Weights of a small transformer language model.
Size: width 64, 2.41M parameters.
Architecture: paired heads, capped logits.
Each number is 128 + 24 x the weight over its row's rms, rounded and kept within 0 to 255. Layers, rows and columns count from 0. Numbers have three digits each. The size before them is the row's rms in percent of the matrix's.

# layer 18 attention output, 64x128, rms 0.2, rows 0-63, columns 0-127
107:125098102098174158114104129098110088114090139140102143126105178115125116149140131135113133110120157127135095117145116117097099107169117064131142145121116117170130132130122096125135150151074111120167127098124086096092116149109109124144131096127154111133094122107080097077134116150087105157123128150132159171144154091107098149104096137139110155106143150101115130111106114098106092098139
106:127117143161078127119145137099107114132127127141105111132093125100171131106173149122120143105124132104167098084138092114132114112121150154142103136155092138106119116154100155108117127108121107180143103118141169183094114118152087182125129085158140091165133124136154159140117108157133126158128083152154136135106110120140143164112109123135160119127130142154125114123112086164131057162113
101:165154096165099132115113085156130163161143122154128110145149122105105115091092127148146121108131122129147133122124106157130120095153111127141126125132161120120135142155126112115136138123143121109140137123119103146057101159119145133072111183125168099136164127122069150134120103167139110070128109155182142105128097129122112160122135089128190113154135133150129180096135112147106153121116
099:131153187104149139110125118138142131145143139101144120130112129131128136128117142088139105107146130120110158147170133133137123153115121140156130123136108141169121137137115104135140119135164116135147111143075127139073159104126140114143162095079138127091108114096175148145158136171127054166111115094096133155140116090095108111131131071134115154086083121126108146160131169128154164084144
095:122123137130142148134142166101125096115147123090117090147136129178128113153145116125119113150090128144119119106148138115162133139132111133145163127168098134152150084161153130117113116120123100080073127153050147211163138134114109148110140139154121110096098164138082109175171116094098132121137133131118146116117141155127149137129134169092130102158113118098109135117104111109130112157119
093:121125142145156096159100099120124117112120130137151171087128122141127131116124098149143127152119109116128152085113142129101122126133138150149096124102147109131102131129152141131081134145130151174093071103101153165153145110144126155150156100120171169206080107110101103135142080150117114149116148152132137108080143128158133170138127119174103103120136144117138167120111127110066125117124
105:173205063132113124129174109085116157133128135171122129131121144121167097124115160161164097166126125165114135138117121105136148146132161107158123136177147107096190100121129122123101132106157131130145108107140098122113144114185143124150136114126140157128145148150143123123160148151121110073162127156114153119133098155108143114150114088149134114102123130149137137092118165114127155136118
102:128125071128103112107132159120103144119114110116089134155121133121156141105135117117087146140146133137141138159111118089135152141124130145143082092128139104120082120143116141112143141139105133085103103128156142115170150147071174145111078144173186109075159109128173141116161155087103127100114134148113115181165139137117163124095110165121103153107131135122121121120126124127128094147166
107:129120150104165142128137142168176133159115128123154092079120115138158142158112085109130112102114116177090124090160122104124121104162149124124142112100110109104133098114105123151125126144163105077116151163145103189133129117087106101174113192141108145153126110126144130099109125155105068114119106141126066103119127116151147115131125145143099107101111102124113118122145129125106148110109
088:124100159138152130127122111135161150126108141097150173132118134106165141178162106142085114127130173127133124088133116132114115110061131087076100097153133124135155112110150124068116110124117111094161119083165109138104092081162105139132139131145143070081085163150100122137122140112142133096143138143119110123134113115146154129117122165113145085133110101150138126101118144114126137108114
102:135142120149111142100129149135165127155116116112128107140161121163116106144094115076151106093123144116125137133115072174140124161137123105143149147149132117169137103103171150160118099121122132059136141151123163166162097136162164130107136098163165109129104103118168077112155130136110135090107082135083132142161162094115111090144127146113148107107118102117115117129101096108131148133125
096:106134125120146129124147118146162134106114096105143071096165159116141154127134106144154142132108134147127085113154127108120116130114146080113121143149105089128115061118143102116112130158146121107144149167197155131128131177115107107153163055158168175115157178112158091143143120095129155136121120148146098148165110141145119114139116131137143147114139122129132164136125143137122175131125
108:152152122157123112156116088136142183124147131155157168094147102087119120121094122174138115139149139095118153116122153113136109118156131124176109135122133110122157100123149107103153149134146165122060107102145169136106115157165123123162142134087106158079098140145132118136138182149132108188180114148110128110108121105121145141105122113129158119094114116146127140122163144075124140144135
098:112123095141141164135112116132141080110117139101139123108093182110158124158125153138083105131123117144132110110113110127155127107091128123129124133135077132111111118097133103129080141130131146157087122149097150113156089125140108112141137131069092119118074080148153107086115132127122177055133117124147121099112138130153102107133125149090139114140167121098122112105109127090104132115069
111:148127149111149149143157129122105170112139135096160149138133125136120118105133144127142088131141129130139150108114138145192118087110190105128117154143146147130101114124158164141158085144115117191115176128152108101140096108186099085137109139139163147113132106146096115144122140122101128119172121139145114153165119128123108124149090146139120065136132140095138156098127134111135144058139
100:114103157197132098109150171128142126159141112106119125111150140103095116106144110109153124134145124082120116148129098140124136128142135149085157069145105092145124155132116126134133152132160126174132108132125103136113156106094115117147118126160089090122109115160149086071155106075110132129112140120104126169154120099109149096097132119086195140092095121159124111107130115144123121146127
102:115115140097109131086076119134134131139138149142131149108138111114093120136074093149124130124123101103142122112149131124109134138145101157162182161119130132116133160111153155120114098153109095162090174099143092149142121137120174127151168121165116093156090127167112133136135126035125090124112107117132135091104098144154137120067140150147133124119156129092110133132126147135103107131144
099:143138101121149145142122125108105126115139118092147139098107123165126111115107162122131132113095172112125137151110092128124116083112130108160168117124125147110093151114105098165177113107143160138110039143181154159158164128125139135128079125135112151158072156162113077138113113111090154139136134098133134143149128161107122130102119140112111160123119128089143117119135143130163131127179
110:119150125134123130109106112116102104115108182127160124146115137091139147109111117159124162099119110144136116120114078159142155151111106121138109163108138127106105128146125125151186152133129162145168109087103092175089126132153182102113169160131163167107106076142105124129139134121171156106124121136106126132134140150128119167110172106158097160105139151152101157122153154161114141169146
084:130111123097159139144135107119105116113143151122136114131114156172079099110106133156112139160109137146139074112095156114116168134167115169131143111179146117138157180128116162130117114117129120150089151157137084126110154142109108149135138079126136157103200135075119095105135171141150128106126157112166163152140142135112109128109113131090118166117123113127105126146110090115124099136091
092:127113136090132149123090123127119083131129152108109140116125122120106125144121129114106108146110105112144099149124103099134094148117138115135163100118145103155094128132117138143136085141118093109110132126125114076169150138186129116128170194098155113157139156131106132131158093085140145107144123110141166146156167153093104117126117158069128173130134102097101114167110068100135113117088
108:142107113145135139148132137141132112106112137112098142119171138116111113109139137093135118125137133143125125141123150114177100149128138094127137129135077157120128155109157121134166164129133168156164128077162152135181141068102130099131145137112116087106140136136146151144154119160125106101141170092110140187134129112087146119105137095116152170092115094160121179161176103118144123169153
104:129170134111156139120146111129132149145117128144093100148125102123120130123069149088142112115147139136117154119094197144138108124085131107122144118139140129084127091103145118153133180129119095122151165111118122112128126139106133091076125083090121112119123094091130090130172140118111113185144131091134112136123123127088083103167116115113110173111175143134132144181129097120152150129141
116:121144110097125128132130124129130135127152123134138127091094146137128119110123133156164138120120118108129115112149141131125099129171111110141130112123183155092151114125152116156137134146132164141140110157090052180135088162077085142163127124098163109122137116174180141158144096141116176133157127111125119159111142166157130163128108160105157147102126148119122134122116117092113167065102
085:128129170131178111126146164147137106145123133125082097157136132143115119129092115092155106128111141124119128110121110133105164134134141113127130122161114139158122091141127133119125128154135113061099085115165130114120091155123119067175141170098189127184135087168101136108107139176170115137148087137126125123111173116112094136144151145122113121117112130133093151129139076141122125150120
093:094177171126094134102128155128161117113118138123143149164136154061092164148106151119147125125132137132143152114140122131109107139135132158088151145127123118157123123095149118134141134110139127176080104177129093097089145142125158132167175111159073108138188129148130095151108112156092205120121152116093114142107118121124128116120119140143092127100139150131122150131110133127145124149135
096:122163161123105145124119106095132109120133162112141111175127110144150151140136112131097170111112118136133133109151083131152127137135134156137156139106117151093136134136165131117155137140110123121160150163141156102100106132091131168085127111068096126205148143148103120107123140078045161123152123147131141122095100126121098143092102083122140144135137166130156118119143135141144114096153
107:141096144125106087066080146102136117158105113110142111149135130134114139131125132092113112096110127133134084143116112135108144133156120115141109125130142143126112119107118136085125101127101108202150124191161069140140082115148181143117122150102124134086128110151152115083200108168102118155149117159145147140136123133142116102119113107108144103131139167140095128132115131127143124118091
100:139147110125116142164109098107104142108108108089129174095077123112144153129144151143158139129118138125110138151125130113122137129113119108130099127118139112109110115160127139131120102118114151149133106191174154180132109153126083135086175131104117068117129057195095117156123134096151081101141143139153135132128133140088142121131102156144139121130104135148135099095152170121154100142130
106:135129146098143136117122117153110139137154142158168161155108150138113128105145111166125139167142125154109147121145078130128135109121172134112102115100157118146152143135130143158116126127089153090140132117140107121112123099103114157167113075168085081127110147098109153135156125115163188146111123136114097173187156095136104132115109147157130128087110115108131159132159149109124161063133
083:140124154093102101098093117084117139134135147122119140162146125155064121111113098124147097113132104111107152094136113135146104161130095135124121119111124153164151086120159112117139151157126149109156123145143113137169124150117170128174161171180117135111185106082098087159089128097134116104133101131136092139127137144098098145138093104106125149127110112118118114113113114092135173088137
094:106092147143114151116130154123145123140132160130094111154108107131090127133127137095122092131125129155132123127123125126110094113113098153111109161172106137141138120146136124146140115180112178115145100120158143108115159118109189123090129139032153108132141145110098101110132129113071145098117074146121153151143151081110075127138154113119134181146127119148146135092119147126098140131113
104:131121157112133121118117146100159115145117169135139147113149162125134144149113073142129130121112123099085146124144121125131122105122104117151142129117120130158112127152155121101126103139097138147187154187062155132119138171201096113117098113187146125118107152130133128143125164145106139084148067152157144106095117102113105127131115092140145103116122132131110154126137141081102161094109
099:135154132147130137127105085142151118095147143109122157132119148086128118134130140154125147154104138091128135138130128139161142117133142125181088156122108161140118115151131105163112141137103124170093134171122107131126175059120117057154118084094137122096137119136083197120105109105125158106134125124114138128141104124114135165095089143136168137104157111112138100096133121087172115113128
099:135146131147101168104125108129148140133103119083157159139157153083121128137113126110121104100152108102131137136131112141138154098146148105129152139130088116137103124132157134122141106128109121074093138101132110191094118058127108175125124119074126108103192110125126083138122154113115138140162101095162118127108113119094148080117142120155130112086124151134087145151171148119126129093131
096:125154104134108127143076110145144143141156124143136121131112140116117163097113117125137125161126116137146113109097093096132090121133106142105077089126146130144154148141119105156127124147117119166075125105100147126053127064089153098092175097159132112111106103140178072131126120157086137086111124121152105145120114147148124166150122119114158126142139132144176115099118097125116117133129
107:138117150111146114103110118146114109150086135118174114132137141116106177126126093138090103101132092103127140112126116094078173148074098120155163128131143131136099129194110106081167150141124151098141118126073123124129148152114145159113151103130143178119163124127134118105117125139153145140156088161147085162155124107150095095143137129091130114144083144130106115137120135140092147105144
107:126140144135128145094153152070150120145072140103146134164152105125190134165162108079132121116109167131088104155182086127140123141128162128101176149132122112085162092097138127122131147155106103154111123101092107175160147097139126136138134119105200113131131138130125119105112164135128098126143126135109120153126150128138139083148113096100134109119104122121139105126143094127134123134107
098:132131148157123112152148118095122119139108146141047109139131140134159137126144082143105134144100116144188143146132143134158139142150158150148120079156123156099129090161129151127137106114132085111171104164160145115095125132122144123169164154099109100107118051077141118114124111075152149101136141135102104159147147134119146123128132100119129135096139156117093096143124107141124125152149
094:142145128092121119174096145118092085142097151132107141124111150141158177137116120128095137104121111124145119172114131134148179123113101154118134120161133127137106141149130135099144091140112121100139125148148117139096110121116128081159019131110079104156138131132194093101119128105194123146139114161115148106125139124110131152128116156134127142122133118135123091154119121101148118157116
107:095124139084116149100112124088104078147132155118164106133138127138134131150129129134130070134119111135159137139171163096109152122107126115141167120133130110115093119116130145168130106095110158140071146102157151120072134144140124116127169151143088101123150122061104105097163110139122143084136116125169094120146136179122132166163110149135101144118124090098155108123111106132118094137118
103:127168103135072114134149129110133150143139143162110132094119134131163115106096118146113135136146129140127137112087125128130114127136141113116170135149125103091125123144076143114105118139128164124119094126073158137165064105139189102133118079119116100126164157112141137095077132077150136169120121154159133155166123134100150117112132176129117160141128121166072107133124126159116112137116
090:116106091148128130129069114098127117100119108159134148126122143138139119131153119133117142142105137209146128135139141155129120137103093134149130136134133120171144102111122120099151155157101155162099111120114126134130136135164071095143128168152088137126168164155180096109054135093089070142130137115110128131137137130128149156114127163100153138134123100095115110114109151083144108133107
092:166140136135113102152104103124164106154110142121155165077148120110125140125147113111131114120128132083099143178083081132143113141096136158147154127184130162127107127151132094117112092146135147128103135057162100153117086193163124147171141130110111126137136110090110133141127105167119131163153111116084124147147136149115090137109151120105106142133128106107089124115128121139142144156152
095:098133092089152156119099120130110102120144117118110114142098144133098151134107167133128110141132138114089115110160109132124158105085097099100086104102134073118146146119147125129129128122138132117094162129152171081109146116119164144172098160132171132117136085206167154081116188119135170157101119116126157111143101113130153122127168115142117129115140097117119137144156130125129120137115
101:147130124149114100126149117175151139156118134137102105126110152121114118091141089111107135101161097134151137155085140129106156135118137155145111110087129104113129117179126160110118126097138154108179129119047079111142137131178089134162136147108113105132101121162122131125105131116088137152138129155160108112168107134108141134149120177102118137128067125153131137156079145166155145127139
107:085103108091138128146105149135153152118171109138159144101147131114113092149115164146118089146134114115124122111108149113119149132092100149129142138100116120149122137104139123151107126115141124122150054160171100134146122118100129068131155113184179092094160171120154133123116097163097149120117144100167090106112130135132157086127157165128097116140110108140132148120177143146134110149148
112:103140108113094141111096078109139156133155142100151114164113128107125142128127166144155075138149134126165123155125109140130118125103122113111108128101126137139188139077138162120138088134148115151126148128140146138147081164118121099112133113144141143172151144082099106063166089107134152130131127097073153120117131149194128136119126093150101114148145106096174124124118146103140113124122
101:138155105157127100101149115117121147137138118176137116145083128146161093129124121164126140150143119109157140112094135141140136155135137119125121132105111122087142133102100078160133119187162128110179103126147113132130154094204124182100170154168070151092157098108141115117147147101142144113105129092152072122124130161113107155147126135128134142101118132131129122100152140157142143121125
096:125131117133109140161118128146123131129112104141129136116105121111110130124143159126112127089159140107081110118094133133122114137128115122094148136094156111083094157096104157097132099110167125140142161162094134124131111127106123124095158150104109133071141142092112139123074174174134135065122102118153157098093113171154141118086154144129090151174155134093132108124152171130119090128099
096:147120133105120115132072095129148121117142138127179146095151112123122132133118135130139150122118083132128110137133141133131148091095154139185121107142132096126103127115145145149167113165118119151141099085127115093138086118098144134080143141127117093122137155155182126149157127188170156164163139163153163128157143098066135132141126132174125131123134130176110141150173162105142116136119
103:163110142161162141139121104124162155144143129152100125111154161109135109113165108120125149114119121119114117140120114101124134108167151105167107135138138104096137138143146098132128133115096111157137171121115138141170069164123126109126164147156092170092087173137146144120080090169108103165117142133130119137130109130106133112138082099134177125071126111131076159158123110122140172129099
104:143111125143116149161118108091139135093105158114125136173147165110137165125176126142090145148094132113115111114146131131137109121129142136141120170099142156132123117153120129111141133099098170066112063110143052075159097129134079119117133109160124123122111136095151105115142177152125135084168122115142141109089105139124133143120132096101164117143112124139138105088134131119112100101125
100:136100149171112128142135140108141151113133096108138151132152139110132131134160153114119102135133102121142145117148149107113104108143150125132098117158097139118125152089122122127124115143121158145135118114124110120145137150156137069092061196127126155167151120106137084249127113155153138121149159112135104137151109087102122111160125125130137150132156097149131153123130156089136151128121
108:086126134126114130106157103130137155114157099126127110117114122136153133143121134154109097143129106119139130126134117152107080143134115143123118086154146124120108087124138135148133118141116144077135161104158132195162160130159113093150114088074087129118129193168133176071113087112156135095152133135119117119122103171141151107125098145112127081147128150120111120103075125128169138115120
091:126143110138120115124110124132134151145149144144127110141150125153105131126106119148137111113134091121080135126139146183105145105120147123159138170166159133155143086168115112153142127147117129155097077121114173097145136129073135183177129160113122139153090146119131121130169074122180123114093089132138137094172146088071109130161162133158114109144127121122111132153136162123129153117139
104:153169126127088125092117126116128120146128127108131134115112140085116106119132102133177154117135130100139137096136142122134148150118157132144135163143123092169120087132115124113171132113140136152141184157094100143145123128079195149150095128106074162149127134139073146123131112159115123114128154142160151160134143153125118187149110117104146118120096130126110153123075076128099105125087
093:118145145148157130138103104084140126130108127142124151156168116134143118137122131110131141124086122147113131135098118170129152116137129088174140115102131151127127150096132149104123148136109112129168093109134140145191172113117128081161181169120099089140158143124092109127156158175187144136148160104126132119120148147102098135106129183157092142146143114131169143117162176127141095132137
099:121128130092128124151104072130149110153149137142115101113125138136095136118169113127136124139148114124170074144129155124121070171137101114124149172160159100112119135140156119127142129115107125088122151167143140095120115093118124103127187136141092177162108084098178147145118147131128136157138110126160140136141127176117141155074131130085179129152146139104138144137145108137155094151135
096:114127119125130135128119136119150139136132154133100156124114108089125134155126121122147089148141144144142130142122069077111130109133148129156130117145118144147154094109119137149120136119126118116104148183141127142132179084117133101094139126123116137117071112096061105122100136159199138195143169120102122181157130109119116129136109128112140156079103114135161149142118068123140124151161
104:149136136140115139130136132126129152138158116174132125109092124125145116125153182132140148149147166149126117158108145141122075112122097142152126128102078121080129137150126132140111111124166147118170181093126148146126174103075143144118125135175152110146112084120081139142159134135095160176085145125118097141083100136170152172165120126153152142109121125121156114108116109154117095149115
093:106139154107102142102127148138114087134135131104131119138119144091134166155139150135103155139135112089103110095120117107105179130163105133084150108141131142151142160108095109169132113107114159130129106076106188118102129164157122076132127105117139142130149125103106175133158125083092144112133173168135150163159149100134133120102093163112143139123160115144147112113098085099094110119116
096:154139151111102154138109124120139142160126102126116142118149158069129168137132131132115121107128116140110153149133151115163144128144115148124129157124111141136110126093113112127122164113157112076132171137141134125086091139163160139109150153130109054120139156175145149133146057146094180153136165149119129104119131158164145152135108160116125156163148113136173075090117150120120148135110
094:128117104123133133137097153133103137079144085081142137142158105135131157152121141127096134139125171084134134101158140134101119116099118169150120109118145101112143144112166113125124157159110149087097119165140134095119161113150124139108115131104125071158140093100163148162108088163109083102123169115107128143126149128122147085124148142125152119129168162104148101101163166104092132156162